config = dict(
    activation='swiglu',
    norm='rmsnorm',
    positions='rope',
    beta1=0.95,
    beta2=0.95,
    decay_shape='cos',
    train_tokens=145400000,
)
Each number is 500 + 40 x the weight over the matrix's rms, rounded and kept within 0 to 999. Layers, rows and columns count from 0. Numbers have three digits each.

# layer 2 MLP gate, 704x256, rms 0.139, rows 590-661, columns 192-255
452484564401482461479506533595429524545510484446480558481524489455461522454517497546459428560499538488527506454476525507516508559528501505480463475463475562518537553495539536524517532482533572
515497501497465497558484535523439521483483461512528572514483486517448460510551505554439565541558410491450478565473542563526564539516485502500468456463485548463423459439537475509528427446481517
471477541536468438492487520489571489597469568502416457484547543449457537503481546495556560485479464521529462472448522484513602532516472492453590467558546449512512494520531505456416527456482515
573480510460464510380480518508523471529483584539546500556510515485514517560461565531518437517483443442591452506409501509520484536409497485455478532453516498525563528426456483586501516443484489
520475447564524564579514594528566480402439430458487454471459502555438534512471457444451453475476472482472518551484482553476460487525611441506463515486487604483501475416509451443519485523509501
473471527491425533458463484488446522540497515464549426521592515491524529433502509510533485552470481523420498492432478514500507483499486538497514492473515505486483468488493509518459522440495495
537560550513468498585483564491500490499527498549536518481374487502504450488455408450439529526546411462483478444538529510502522464535477453571447519532519520485568558514502523463531496555453531
440556487531471433491436563573462478400435483497445572496400368435555506438504530466537525494519528533419547608470531476562474527518516564488413537507507522559534479486565500522528496430466488
544505489548510493489463476464512451535544475516490542510486551522496498463528504548483488532510426563523477451496487522522502504555539573524500512502500441478565496503486472489526515475450462
472500535546465487601551531478585560555476533492531576520436484520521511477574477432485526440416500473429435523596480501474448474499594481438531484434472530444543484521598526484582501509488475
531524501512538492476585529394487401458546499460459516463503441548504470449537496474500427484495429538469515491478513595508472503505437545489527478462521507466552487469558477512473484508540517
521578505584509487513532590462577483459532407538500490490482490490512414469522583574517462491545471570495454520485478489444548470581460524529484546526525471484495518531426468456434494579465502
455498464509524529509550513478469463504507499473512484454474449461581454468455486446471499481447500524493551518538445435555458501573524451427557486542448478507497464482429488500471414529524540
506528496528387522547414510490474574509470516490435528483428544527487501560577519490431487552482493520488524428497453554435453516548521538510514453508424461523469497477461546490481504498525486
467471589473524522515539530484540513597538484457441504520520501498453481451494504512517556456498478500485537501524463496467531495547470532497527554522500462489494541523530497486487500476450477
506519500477488545537506504524479411497531519480531504466492529578498567477510547504503535440491556481488496477543515481559481560483498563531565481560530515541507552512521507481518477477478552
472465553489476478543548530450523489511492522483500509436450529510454471552578509418509452518556434503505489525424515580444479513527495507474512479441387567519529515510487482422466526528475539
469538507515503551460497573534503506532502477551418511501515524560481491530448571523474488506556447508491549455566524512539577483548464507506500476545530546528490503478480449502468511455495480
479488527467540443538447518399502432477511534466512510451504483501508443523472434525504514591511497503427499531526517529504489521479549499508506633506486482528530517503534551559425526484488473
513502479568547527547502534511546480481479411511522519474542582511465457460442486510448538462491520430569468413500482515566515512534450556481490526434462537530525529499508479497547458541501572
442563537441426450529507497436483495616406399431473590598530507438495493503487573523563514466498498550479502514484612439507492498541404530530544494470566443443658575461427441479486465437503448
535481526532492523530572612497458512493503447485442487443547470499454455571438545520493490503581444498485446490417552500474556498486505488489495465482500422475505533388449524435488476478584511
544470459472513482544479510503526499546551541523538535473492477501552432514469552521507510488539484469537499506530439431616568511426460485494530507473514422490526550548500511469554481524523442
533462481466505493497493490511486499598507506404500474498455445481449451475508490581536505514473384492485463454494463413464530493436526456597468526518484394572481471497484532506462483509413445
595513518444526464537498433576509539486541508546560542557534560488563470481521542468469500490483500540510411551531570485513497543467507473526508451460452466480496531492502433477541502463535490
522465492489467528489468465486505577505434495528497451463572574502517480479501553531449527492474500547450514472475512448478489471506543509549569463488476489506537521460542484431433542482488549
451491576473507442451484500506537523485546536490537503477490503532459523490554486562536520514483525509478516467475515462512575500477552525489519501534486498497502512481533516492522528486540482
511434507586458536472530536491486474519528469590501525529527420432490441486448425495505411504559522509513533544511542543540503484473444496449515519510481499537470488560487486535438526517584448
477500483457505510505437446454503447539556503536448508422433497521472449555485567506580536495516538508437559487519486443505554560508499482502496440473493511541492512446454579454457519504482451
502515474480533457465580573491464476438499465583534521512501460468497501486472515481503436512450537507450557509454433542538495488500569518574464455534523603451521556417509414531506455484448481
523437525468504494560486461508512497468494545524484528541512487510519549501467509538568525491482547517548502545489566513524481563526506475587501497496497494473514526460488517507521477466531484
504498448522514528499459480502538553553471551453547483437482469473488460511488524511510501475428478504461492494524451480532518530523549492525535472503535512527514502507415473567514430484487485
534501516496540498507494480526517433536488505520530495507471488478531444454512544543500428509461438464556519511512515497521518556491501497543630501495519535422490504511466448441502475518510452
485457424463386441480483509504517514476518515418456562454432533482483545440530520465441517532471461517509507541482539481481517538568530494468504523547412415527483502523524554415571449543488423
476502495463459429487465542473496533409524402514488558494510470599518491454556543561499612515508491492516466524487474510543503459607520528474478510507417508517568555467497481484577559520516431
422495508487518572530484523463522424504516487549502452493531483471614492436524504600464568506550520481520488469552537487497474448438465509547483510492540476534483503442471454395545430481538478
583495526513515478537560522508449483386509460507467502505509510488437596485479545485550534500419511492459458485474450469480528507460549586542569433524479546519517428477506518483457551569580569
527531515541445533467472540548513490494491566551628534488551598415487591455457476437575553413566504479532541483460563484500577526472468441490440507488561559556509491496487415543486504493539458
462470548496518482532458522539425520478451496527463494519489545441527481490450491468418525565512492507452512435438474517482462514473506549472606477521407505506487520577518537541496494493564445
495500577475493534506480528442505423455477468495471485474428487506480455459524532499477503503522490545554413446549583466542507527469494471495526554566496461474425445501498464575585420515571571
527530528564501505539492481542482534530547482549434495511498512495524520485512503519516572472511502466431434508556527489495536495520464516480491492512451513444521488489492409482520452463553449
494466500458492526527497517530470499485563495476473510496540521511504486523542499486467443471516508471445556476536468492497494518494480508467505502515514441486578478519509476514536494507473506
509452503588495500445500496411495513551480483467504490479509594491506527562487536557503461470500490470562524507488470479514475492493518521521538473443488561492504475512513479444481530476562438
473492522514488467496499504516506488472474560434497494417527489488512494506485559482525532488536597462471501517468516423522454548515500561488536473634477499471471544467552440510417540450490508
511491526520493571495420550517501471496524540548518448452541576523462544472507549509570546536477451537416531566513513494500497488477434480516485510491514512567492465510498468500511546486497472
471481494472487431552493479520529491489467483486511442500545529496480514538480505474476504467500519475497509503493455464453482503427527544508462504513416502481448502463493470515514475479504509
501531517505490473524493507474469455455483465505479499410465433426469501532523467457524437495535497537499472533439490486456615475474555473532496566509509484437483476453454532565490543502541529
453528468520493517465481515474424525561521476495412469489509504515467532529407469519464551446480523546527558504522573481432530509522489510451538453514542444518467425475535477498464527530495514
463525517481506569550482479506490525513529521465499465461472505465444452480558460488382483526482425459514528571501483483455482458534540543468453456533421496468482458474558468509503542474413516
559552546486482494521461483464508498520497529489542471543515483524505531474495447447491445476516466477437455539550534515491455497499490459531452558463553522540470446538543540561469482524494548
506480485521542515479524548481539488502528472482518459529490573513479491506541514486514526536484406561525493483511454518460480455544446541484535448545531587556476429540495473442512457537571471
421525547456578479463561557500401509519570511471471511465497526393521462480467487451589518540496510569488562506477571475446497535520470551493516487477509501532478454550486548469503491489463488
528514528464474480498471498423540454521486460552511506482526507407495527476484518492424520519589505492534498560482579510500470485541508525501504495427505451521484443527462520443508535493449549
483522509554526526530539482524525489484541539552546446438517453460521503526560518556506468504540479546544513452559513518502501490564525524475541534602552505512536539533418508458457470493463518
615464564564499552557493531533448462549461488466431478535496546505463429563495490470478514476544439462492555514530529512515487478496521474512473455475549484466516479513540464480454515470483507
506455465504503417502454506494515488435477467509450471503501409521532484456499470533547474513555521491518497493507466505490526425457439534487514515543459540497474509473461429462478533521503477
546448456429491451512559530557485536489515559530515521493504505429437490521502479521397505510513530429496512538500537506517445482513538624511463533473501516448573554485457575417505417410551453
502492465474454537539494490420542453509599578477451460475526497477466452431518428502419471481435454561484565569485482602479533482571499538511552459511479490451571445596520502465492517509514533
493425559470568446539511425474495516537480522508548498519527471551467445451483533487438513424500464497520494488493514536472553516512484536488452516512516514470550525470509511435491494474476554
524490526459531431426470517450554455508586522466491480527437528483482502520434538431508492487541483419573467410438481501460551549454594474475503527468517479538530503495482506495468365528508549
481479464433570499484452497593402446472549559496402402422512503544585524504518476442524483502637512432437460485476566522491454519398417577519433456588521387432567451482522561503473542407598506
442527557538536524494541483479557438531497502445434497538518566482480535509524512534431486567518509452500475502520551515522550563476504521495372494555449504532497428511545489513535541518523514
455447469570500503471508519469528483469575442517547519551513546596519501549453528515506430474505483555480472503438535539493521501469515539510570478499470436569430543451561584490507516445490476
491433482420515560570519494519530487493495560474468521515437491458523441535472488482392496529498495461442445503450480510517468483517579470488510545515496529454498547466476491511502424434475572
462476472498603535499501559543512464495483464494456492420532463503464517554528528462486478482488483529551526482540439555472489553537515519467485444552525496445498499486449498533425409542563515
428516525510469467526458496488560467551476495551434519538484488480506451487534520500515470540531437477536492590457534519542532496544490533451460483548545481403495601416510510489533537449503543
503398481554457466490450496442468474471524517358505530490507479438479501422586522516484521438511474492499516525464516507509535456498486433555458479438513504556479422550492571509566473454501487
484564455480556465540497480526404519469476532516513485546464566511534528507549540494537428513561457462474523460458487568467460589509460561457501535520465479558467430458512512524449471511575477
525495519531454495516526561532460407493528434533541484489506568488508583467465522569515512438507436481503458425580511558548507465535533463527524487543468553480529483431494463519622424523580481
532486532423488523489532538480489466490494365511425480584452469493436580479508466531613499407479595489517490571508468443466528526535410612534541446468519512452490568477440525517473428434489539
486539479496553539452524471481459456459506544527523473470475502474526450441558480482486521523449432500476584471436431494459483538474523459545574511538590502535561423479448452424466509510558522
539530548479467583505453544515547497485451442461524542532517496477486445488492542538452491506520468499499472392540512489461561550492421455562569450509482478577478500537519445517463528461453522
# layer 2 MLP up, 704x256, rms 0.139, rows 590-660, columns 192-255
468559492496422492492487534510435493506501484413469503485457530523526561505452484480495519461510544528528551462556576497579497488498582477482548513479531526512528550510482500489461473509518473
526417466520544499533513547506543501442500469435458446527582487487400527524499430473491536469493552545544586481435483413475502473531488440482508495454487542539445488495545524451496475451437510
495501473536528526507508498425538504540484372524528472505529562529511491514535450524478501486468509473459539477495472447424521464545476567568522424519548516502592413461380545486538540507515570
558430448429516537435547503483484492451470409493544459556582466505538448527462454461457513537531528606525528493495483431460561606480477553495489454541454541542570455474496594491488429512494481
482588509442493438453521449472540476562492534541516556546537446539545419484511483531535505508565511491538455468517514481508544487545440547483561536523492449528542475563470466492491474432539492
449416524490560463519416517528522522510397513496404512510494509486529463512539472528538449558522492513500554450394478491470484473475490485500536434521475482543483456459446510472512503495424498
483455458464500527462474448496518566523502505429493456518532495450451531498493542556614486466433582525494581530509452506493495487487484542433566489445501519523451412467489488532446539484514475
539451480585520445541554524428569485493511517514570537421476544522423499515474549539473459527518510522529450496515529585456539527467528448533561464547520520482480557510537428578467529518529471
559461478521480452529444470489519465498524492515504527543502533522497529470511489495512470573528495498495493466441484577495481486527548593524517481519530411460574478510515463522550538442503463
461513444487429436508473541590440508502480446511491505508462398512471475539462544526469487478475493521410552482491493555474497472434515491463561515490550419509486521466473493465418500462485449
479529453538454544504475505558452541530560447520570503520482522543486523549390484480571550511588606446519543530522467418492505450540495480435496460496478469484528450512449473469490589501459458
479561505571492474516496546431595543469564447510487513518583500495465423529487452538497547478448501550500489438476519496462520505554560601521469535581505478426555521540454520431426529491414484
429470502468507452495561529504445509478453479476494477466458548461519454455449558479530519524466534470514490501482404448529471496517522505454539459481544524594533497460496450524533488470551575
519505569557390480550452549457510568514476517506486541532418503545534538561565530516414475526487494476535546442477448568428497497515465506463545453472508432557469520521463554475475453486470507
457442521499575552514527534465583540530484480507457562470504401563530508426529505542458524485584490457534517522559520504518525494546457512493533561533497441493519510571489560509473512470472493
535470557481443472497558520466490382474530463528480483503575516486459517527529557507518511501523485479503523472494495589513494532516448475541435511487498484496498507502543457563533485482496572
530524498570473512474502504448583437539518524527499580463541578461541523451501454546489517509533531512529472553476425437563487463511469454561461484501523446480438519484537483523502483566493525
506551525545510510478450514534488516547482497541450513545493526500574478540433499482497438490528503483544541478602545509511548448493480546452491464573543507530479551458462480558511552429522492
478459521434513516504543494498479473552488494477490529540445474522480514546463428446515486524453483468495512545550442575471533477501531517487502549463415570541528515588530470498544492487466394
559513498415473434490508472527464433449534513478510493513542428513550575495506477546565479569525467508500512622535503526505474484483497441571572560566498511497484483537516468510516536523537488
536500554509523515478420490438528450568498443437546486505475558522535485454490494551517494488568558502510449445509596529550557522525454478587516583402531496442563547474526514495511517410480500
524508510466553475455523503509503555472505530565517420485493527529459551485504480476587527534455483510527483463515470463550435494548465485558436536480528600513453511547523396501420448404503477
515492456485487468513455520516497495524541520513501540441475513482565475546455533513500559447572462507501491506540467421601536478486462481478492495460545438494529568527503533495589490498512427
500480515546493482526538483533526455467498543420513487439555453481529586550535502495574536485634482460515532561521491530535449464482490548469548512542530488477472507507431460499480504500561540
497532489513534479530522480518478504470545512538432455498451448535445544545575544467502537484507427532461469522523537538503487530533490465435522499414432484519538494463523450469517466429544484
552538503580497564506424505490485544490460459568468567439526526531504482465524524503491485496565490531446491462440447461525511480563585472535546521500566584540483490481475469491461517519483511
513475490519560542459497558544490508561442496507496490559497541515518478558483446415495476473481489455513493535486515537479423540453444508532466531479497489534521520503488513489495543474500520
557467431454516467506469539490466518548504430506508499498483511458502562455498545582461540517518487500547499468535533483507477555541513465547520535572452445498464507498549508459508492484431435
498405471532501524497460483572526545481546512489485480540491492469510490465451490479459468504500529516480538492493474535481514464531517505477450502443518571479445441477502468458450562528520473
530568484534489558496520474523548515489500522503519499503474521534488489563530501525474472541463439501397532475557510451557487497480506485554533451509570484537531392517557426469523524482425518
545501515419469454562519574487502546561529480480484487544473498462530541469499482503531484416530541526468507458503547551529489514476513501534506489530414494457465488481542508511459457447479512
519468497545526477518499437516501495541512487495496528429507487480452490531450541482553471463482541436483512499527450461477536522521544524501520506462504482516504447500413500533507438501474505
517512472527448544437400416463492559530523476487467527507499481498419525496496523522544573462515522492519513490508528487505539540413490550537419502538474503502511559499535480619527528533490536
566494516455488476520445544537452613496502433504458469530524418476492438508553502472475486489478489518389564436565537533448558517525489488530503514441472481475508535511472542581467491517525506
589543497455550489407502449530459437553478467435500501542484533475493598479460487484523489469499517471494526574485498469491542515475508495483367522525509549422445511458522524526543469540478517
555509501558498434516517486508441576480503523416470549571492578481365493553526506373490452519491464497488502533459473514465540570548535455444511504518517488474559467540539560586481521526493509
479502476515454496475477432468545521568471521519529499529473505564526438503493497479449480539544524513512524518468521474449514574524444434477448454487524490492490592554504518492506478450438406
439386552480609532537560476430550561530458489537491439449418467488535506552523477526466491425430531487508449583563471484503491466537430507384528508415429428470510510458473534424478537442488512
596583478454508472475519558450435512582440457609468576520564475502510522497513508433506506545441490562504485471532535472486454501503482546484475448451464474446533495546586488542473515495421484
484468550488503561491510503504522461567512476504528490464447556483487505521553506464548431495521464502491475444522554482482484556435479463479539555560495516485417484480505490570539449530503523
482542527544478564506496506531490507524449517519490534546497468464485539443588498541510477449525502472454444491500564522503493493512486553487438485485487543493503500428577374496531434467530498
517480497522509547521499509531476491475537503505471512487511521516501495517545513540514463450498521501456534464537450509465470521538523485508514515463523453515556461506535480517558489484476493
467502481511508493553408487487595483492539555452456506479513483536500494548554441498497515524477447531471551513526444484530464556555476506533444533469472519539506450541552534500458467473408454
489472526476464527548501521490443455525545418594512465468504476505522527517492436547492462458495435463518472464503454514539506486553473456496501549447492521480559474517497583499567559520534500
481500543444523514503473469468524501498480487453565519388540450484543508511543499483531516486483532503502513546513511439477520499476459474504544439487449519526511524524529460550481532446472481
455463510505493456557478470538551480458484445493507456470507503485545510543503528509510488458487484458501497467495423469447482518440533513521507498523423491552497505438474472451493524501534510
485487532531523554490505473511539531504489523520522499536499546589538518462425473553472459544457486447509525473481509482562395527502430525435503452504484527576480492535571478455474486512451484
448459533519523545444541526484519452496507502587471591543553472487529478499506530486512481409424606468487457520501510501510480495585521536539495528436484501509532559602508565465603454491466449
468505529448441523520512441526484475448535499478507494482452492490453432506450504456443523522509448506473506537476478471464468467515476556472474477552451484511525476431522551511509438532439459
451459474499489481501520480534490445456494451519440529435457512488547474573555560571508571500459545527550555477417499483511521491504491530504512428537436482456527497523484506395483510529476433
500479435490439474507463487508480523472483504566507577504481487519420482469440511530498434445482587472524487450475516483571522528429540471498509557503495430501544512453545490551488450464416542
529491546479512519457431525506480495429482490542550498557469484564542443484538493568438515464499521500459516496489531515499594487465471496530470518545431540478505516456538494558535536537463487
478520476493528468525490546499506482478505490485514471489506554539558422506511486516510405515493515545486510493555451519582476457540519532495519508454524504488515513474473532464506481476456391
557398509480442444474442494555454531541513482440488445479604437572461587486539531484528491487474460512531516571495495565549424482515504511534507456519501493549559537465457450505477526471514490
563497525553461540507499499551434477510494466464452478553488548499476441530490485505513521480538449469457528536504507518508467478466520480491459467467567482474519488516536483460461509490470510
544502523475455490505513471494449537533430537478547509516469503490458468493468498477526564502470523488522512467495530504501578601517506438567496477511465485430530500488569488459491506460542527
448550510538532483473526571526530501486493537545502452570524482506506512516517484510418535544466466537503517512466495507482501450499469482533551553562547489478456490486491440554551466490460516
500495402527509529496497438531511494456473525440548510514564430565568543530525585464613500506561460518454453518502466529456490501490469525468503526557582432467459397497519450499485523476444578
505525518473468606505516432487482498513433497454498457516546528453496527454467509521503514455424415541561529521531509509472533444494471510501516531468402517496571532576541464477489525585548458
527473435452538512441485464535498460497548496491558543539453533544476514468458514470372396457533445458514412507437509492520559502482436518476515483594493502493521459419567663545471500537477552
475485398549484519509460448448457489464513528462457500511483515548459491526528513516494489531590546454472437480542500511487440488469439526500458457505503461449589527500518513526463492473611503
448494503459483510502529425506505478517443533461486429582516503479516547448418536511492523518462498484482485487459454519502488554465493477580464495468437521477436471508488472454480571488431493
532523449456501505471562448495455505553446537510494513467616506491467477508530448381509524502456549554572536466541455432541515517466472541529505456472608429450486582536557442522541527525463451
537459449483552598547499475503493527489542549491402527492460540473495482453470560524453517538557477500426428550505450495490487493483506480532463415517466510490462500473424557462542456474473537
518484492536463486540465466465531513510551565502482479529530496498480467473489520514545446518480406492467467467519466495604554489461497501458492508471442475559481488534552504555534543420439531
520541497465548508436496461493488492505475472493496501483486482531491483480482469504473486551466486477470543481459505522548488487437511483541592515533467538512520500451553491469491491549498476
442494459543538489442575475537492545499503546550524470496525438473499495498462453487569455504482537587539448557551567471466489553525499470508468499510519443444531541549522438513487527487536471
513461477460464567554495455492554525561561487474554501457479479468478495522472507487408474554563481542493447469507538392523473481524488498463517498541548450494472508570474431507554469489494506
405477510494509564586592541481545440493449466504544445473476395518438507534528466431495566447556537449549407457457556484492449501437513495501493462471467554400453490379523431567543412537542505
499479431450465511387517487509439551535482540507551470529468432535503467545466504526480474526483424504492449608573457473452482503488548557496467489493451581514474497594612480536490549479560387
484486493566549452492496401504542506504584497500480455509476499440491487448521500482561465559456506525479553508468554502493537488508497526520528548502485529500530524444476523418464500535446533
# layer 2 MLP down (transposed), 704x256, rms 0.129, rows 590-660, columns 192-255
443523518481490439467532477514391473488498497421558529510475531548524508501506445488486518456462476534541476481525531535445547502483531505530547496517458469550528504474483508479421518553486508
522551485492567428540555499434482538478497495466531437528504492506463466467474468471537455495527492531513523517491481494484440479422451510518501464553497501537383521514491513485466508524520491
535556459528363453502542583464478496446472475485495512447519496547484422496532481507485567579529499535473520521490549555563479502558510522564441452476504421501464494476508504542509438586529539
525492483556530430504466570506481475545502443487470509480556473511616409589485434510537499551494528451510506532506455525519510506532403556562492492551538500536519403492476523524513431454489525
512544504493502485488532555463534455535495371532476456518505519423476521454485549496496449506493447504571487464468492490486510532520535520435551470585357502532519473533487467546474481486506512
508593531515444524469560528476500450515491491434533487465512482464539549413502519475567532524481499496464529444472503573500478538550512475487534453496488481466503512405516499531507484524524511
431461503501493567442564404492494455475540518461535504475465486512468502488493587495537467490451509522536542489562580497443496478521557528472520476525516580462492450458519469533469576506500544
467447472510545477536574546507495394491528422497498451414501478436563564546456516550449431611520451497534553502549503565487493627492404522475520543497471506533526526511493475559598524493472476
510455459474492517459437468529591536443492475451550484540517516535510552471550538584505479541605506535518487559536498547518433466560529465513501490529520456491486552536501552486462559506504510
460511498548420491463496548535490483459460504466508521487487466571559452482505531569507529530483439455490521535480471529456543457441520435505465462583524528482442472437473411447433526500446466
520449488546528555507491489532591466527460433464586484443575551480409603494487471532584566537501516515403551491455512488542529552524533509480549474540492490549457516521442554438484564519545521
502519479459502474499526488545487502473478498490555545459526494540481445510456491541445558558547441512504510446436483453495493466481467445528526488470454462415491509594520421499528543449485535
516552491515490457469447446457491510501583517554504480441505472503554432464492544451460408418559450538534427508538538473510508496474574544501446467479530557566468466499482491598519510452535484
572558441519463500480501537454530548478492479574455608549480523515498490496578475523457491511476575463505491425475510510408576480485523540517511480502532529496472460510494499483465557469459471
443460523528585480533479549463530478564519509482434479526500521526501495549464498562527529525526500522512426568484533470569522433549484505475514503522529529517449452545504539591495608544498470
530577470527516518480563521475590509519582507589525438496483496547474504503497464436561499513511517507469521450543539453513504464521494504479510458543476502511589474494480480572420504481548485
493508548477583548542499528492555500523442535491456497472521521500494505420419487625517488565555550527500439522524472474558529464572477510491475511504515448563529539446469419476498482622495504
466595467550493482512490502566487546548471574526490499536536514487476475463477491519508556404494518547480474530577476544529563443533525537502493477515454493543516522549464488458515514496584499
506570486518471512536504552451566518478509520517534483463517517514489471472542551499426476497505520516524469481520526472533523525454503552418541557451484496520511527467505556487502572473488519
529493469533506484462575467513461448553513465502519485548474501438499477561545483525524530558500446438494551492525525520468528441519533565484534472516525434529484439551530474480577467462453445
431539597478534504539533552447517513556438459493526520569564491477470510480563561567552560475510502383487525518532514507478545459543433415505501502538512488477525523401569550431497454492492537
511495474506489503495464356441474516502436485480484451492553468450539475537437504496507473471430475574530533534510528398490444505517509526538530443532510560537503493493530431491524511488511512
433539471452591464514589570474509525507546496562536575559467510428547493574493495484496543493549471505572517463533487555529525452526488517438510548487516449506591478523490488512541531521515500
435476541473503522518497478597459438486501501511498505477543499477474516488497583503567509473517516478467543547492464553553529513505479513471563505535502508537533523565447560516504499516527459
563495511506456492495502469477564511491496518485481480554445505581512526584501483538572527510511489518474460511515523540490534427524450523510523536458503491528520547474534499501462496507491457
532490499482544485512488460546542538469451459526399477509457509481502491446514484519522506496529508502424516520522444469475497441491587448524532522531490583610460526488484496511451576458478504
508477472530529489510546471463491507521429490494502443513491512530492561443506485529516485514507476519482516471557503495447513483470493540574435520454497495521584534527557482482533486414475507
500622524445520495496544441504476468578524476568487485526529542474447505506493582520504473544483500493506516515507525479451504450517490461471486509549464480443479546529511448490567487529495530
460426432414533500500497482470473415540490478464527511500540600515575531476494501489493437483513442459433518459452511497493530474471546528485477486450475560581485495477507511419480542470570523
560446511518461523518490529479510451536517526488530491419467474495504573492466446507484539539531497444477493523496516516442457460587532542448433479498429495488541469505539558490524535492527512
560521504459472505568489495484512501534477496524528479472466528502422515515563485466580546450473542576490517486499523538501461479504525411519510541498479475479570468503497506505455493534470498
524510506519480500502517547492443460532469500452569535518550475509545497482484520551477580499546509530536496514475512517525516504441535456443528517550496477517522507538562590460525569522564515
480468503490458462520518460512476464495547496422522572583483459530462509540417493496516491492524524499506552511515507495467495528475489580529469488547418475528601546460510517568480457512471514
499501479495541465518541590540466480538461498517483524479519522436478422426534505570406518518517453503518506467526505499500485439487493522557478586541455500520464589411530454531549563483537452
477495537473532489537556521513494483514547512522521499476487470514484448540469492489492501533488529495512495535466517445513549489444554507535504551494536499460473426527538513509470483549482542
495480600544511462408491481510576514522497453513477491433529480519468519534521552453512451461511430530461474561419558484529533575545469489495491477513456569444519499549428525506563501496440480
542495460551410533482530493505553572460439512540464594504509482489450480522534488473531445553550540512481537489546471507475456530499481530461524450484498507511515517536529520535492549547521449
514584596512503535575494576586425579469485471542515541458504450483501520537524513520446492496525570489531546511486478488479514476563537473501524461486487556503535530510483564535550439527547514
559534444486543526567553476465454486535532445559459515451589519528444475473477495495418547561490481527572525452471475538495483515484479559483495550488497457489514460619527450539519481465449471
466432500472493453434455497615418572571517465459516501443469462488497511467451514449477448502432497549536391495502486503413496492488519482565484466534564500540498526524487455503542443534519546
536451518512482507463563439546543454548514554547384515479507564444460546468517460454498518540508491519507475502500493527507502482494516525515472507522483490480511516474559574558509524464487503
579494516555516515510439510609520490465499496517440519466533494494555477502486435503448457518509513536461527514601463490549498479494509417453530555482508442515530462506516487563517531508459487
514491509519506530459463558513474501560543536569447506544470504525429491508555503478508539588459479517518519539600430493536382566504505473494480517434515471455517499555538538473564539504539472
531458583455414534511447504475421489504556450496444504472486511484500520518501507497453512515486492465497513540488432482524505433501479515416460483507522519483547483492516501459527532515458512
558542558439529507523427532535555464567541440528488460475550565489532588538529563524538544526511421541546414531409526517528481493523526537492549453518477510566448546517522466476491534523510480
485523460491509474459527443503506445526495541533471478489526496550545554493467486512516519489522520494472447445500456471467495492475503499475537482482455428513424530516513454544473556459558548
518504530523532609625500499446554490469436484526518512499515575533540521414470441478542480482492479459537529506480511521540473523540471617511546492532509585498452479533577457472428452497477477
477508469605482510422498473503520486482539530530581580482528472517486529483486487517527468518547523526457464504597470537525480486512523617530455499494468453535503491563494518455462495527502487
466529487497525491569479538550481494529500535390499441449493491470416545429503505536481488467415543515432543506457514510512513521495506491481427467490437393462508545451493519487410487463465552
505507489496524505511485448522502510505520460481468511529522482508449539419566488439533514497512442531521537468513529499549468513492482502515450444541535490505458446467521541418539527492512416
534551417443510464494445450529487494543490506525475541525501491471534603423553475522585458462538529485566560419449500458485453519418501502425512467532570453509506561459469498476475472493530540
469497509494560472450504567527442475552529551455484490496459498394567453492488493519513537537484521498515520476523453560498499508511482531505454508459484495521451498511493489529458468510475548
453501516516505505503529518525567405527463468503480512543494547537554495515427491535594457469507500546467502523565506444482512495465442517516547477535526519534493546450511554491538475466410468
504463544486479377489491354486614533512483526488444497473482482573490519494458541532577514485528538531472525456530519542588466539449536501469495466554496509527505449508449480460480532507554393
491531480488517537501509448559532520539483492507523516481505498493487485534554533502524527534529452515480423483563552575546527512494493485463526545471494515497533524518535516563474494506521504
448474475513490534407558431469503509426496525498460484528515453539529550486501491510479539443500493485492490491492480547477551515554421498480525607486519438486510550480528488569513574465462455
479495533535478486481474491527492562508501526474510513544528506512424541493492462456513458547509516544471516549492472548502545463469473485551577502480562492506494483493539450476507536523417538
469533520523505489529498490545516566474517514527534484493490465581528515526456572558538470519561441524534482555483548404555447514494485507471497461517530505495497515444434532455529502433447442
493580510465509575502493545562460452456407497535517455447476484486540523403510473511500503493472411450457466483433539525464469475527550517493471470523485533510510422491533516476519489562515526
483467482405459499592520510488509514426496463548530473541500500497678485514457490539436533471487550429460528512519503479501485520458486461517563515461490463550428464476488497520508510510531524
478489485483461507520518507538444485494595478480485532516505555509472511511509487531518480488555469457527482534486481478485477517563527526416481484469478457465548519478488534592552389451505503
461513449481558547484514452517475531541513501512495401486598552509441480490514473457485503503512579538513564435525472535532471530482563456478487505482478460506519511601491461473500568528454515
454598529423419473435463553484442444498488512485483464475469473486503505496517497480523611442527462403547461450589495497546493523509477547413450509488469577451506524449546464480457511486502501
488512464512495516535493458502583484478524544482466461520535496526527459492516531484574443486530451560429468483514466564519519420512512534624522484540525398495473543515499511524512510472540489
574512464499472419525434477515481454473482466557514463529560504475500543543529449519397505546510524445481544490542578498531517484538518491556523561511549484509390484460491438475476499445462558
408477534554515494502494562434473477541429480492557520524466479467502503464456474470506443478489540481556528527519520502560532443547483505464519534456439475517463539524471559547558554466506465
378537491553469457485483515534500508493403562611537423517524526407442537549413529475554519485548491479442429539522449520515467483560486586465519479477505472504518551483538492449511596467519460
571465523459498557482475518488490486478467458554459497512461503468544558481456557514484520459503498468508519501559506437467454471475464416574577421556510495454467554514472481555510523514422486
576507481506484575520515540508508475536486459592551485533424564543488419457472520514540493451492564528515480476545504515554501491560549497571557544496481479518462541520492472522504455503472472
540544484525520539520470401459418505550526486504530483515425496503519522510437442486522461492529456497580517511511469496431525460502504440459526576511449549481472464526552447477510445406573438
449561514569487492512486571561529539552553539456539483444464576505493519485519445492507489521424436503458642543462485500513496518501502543503564605495480514487425479536445505500485578501489460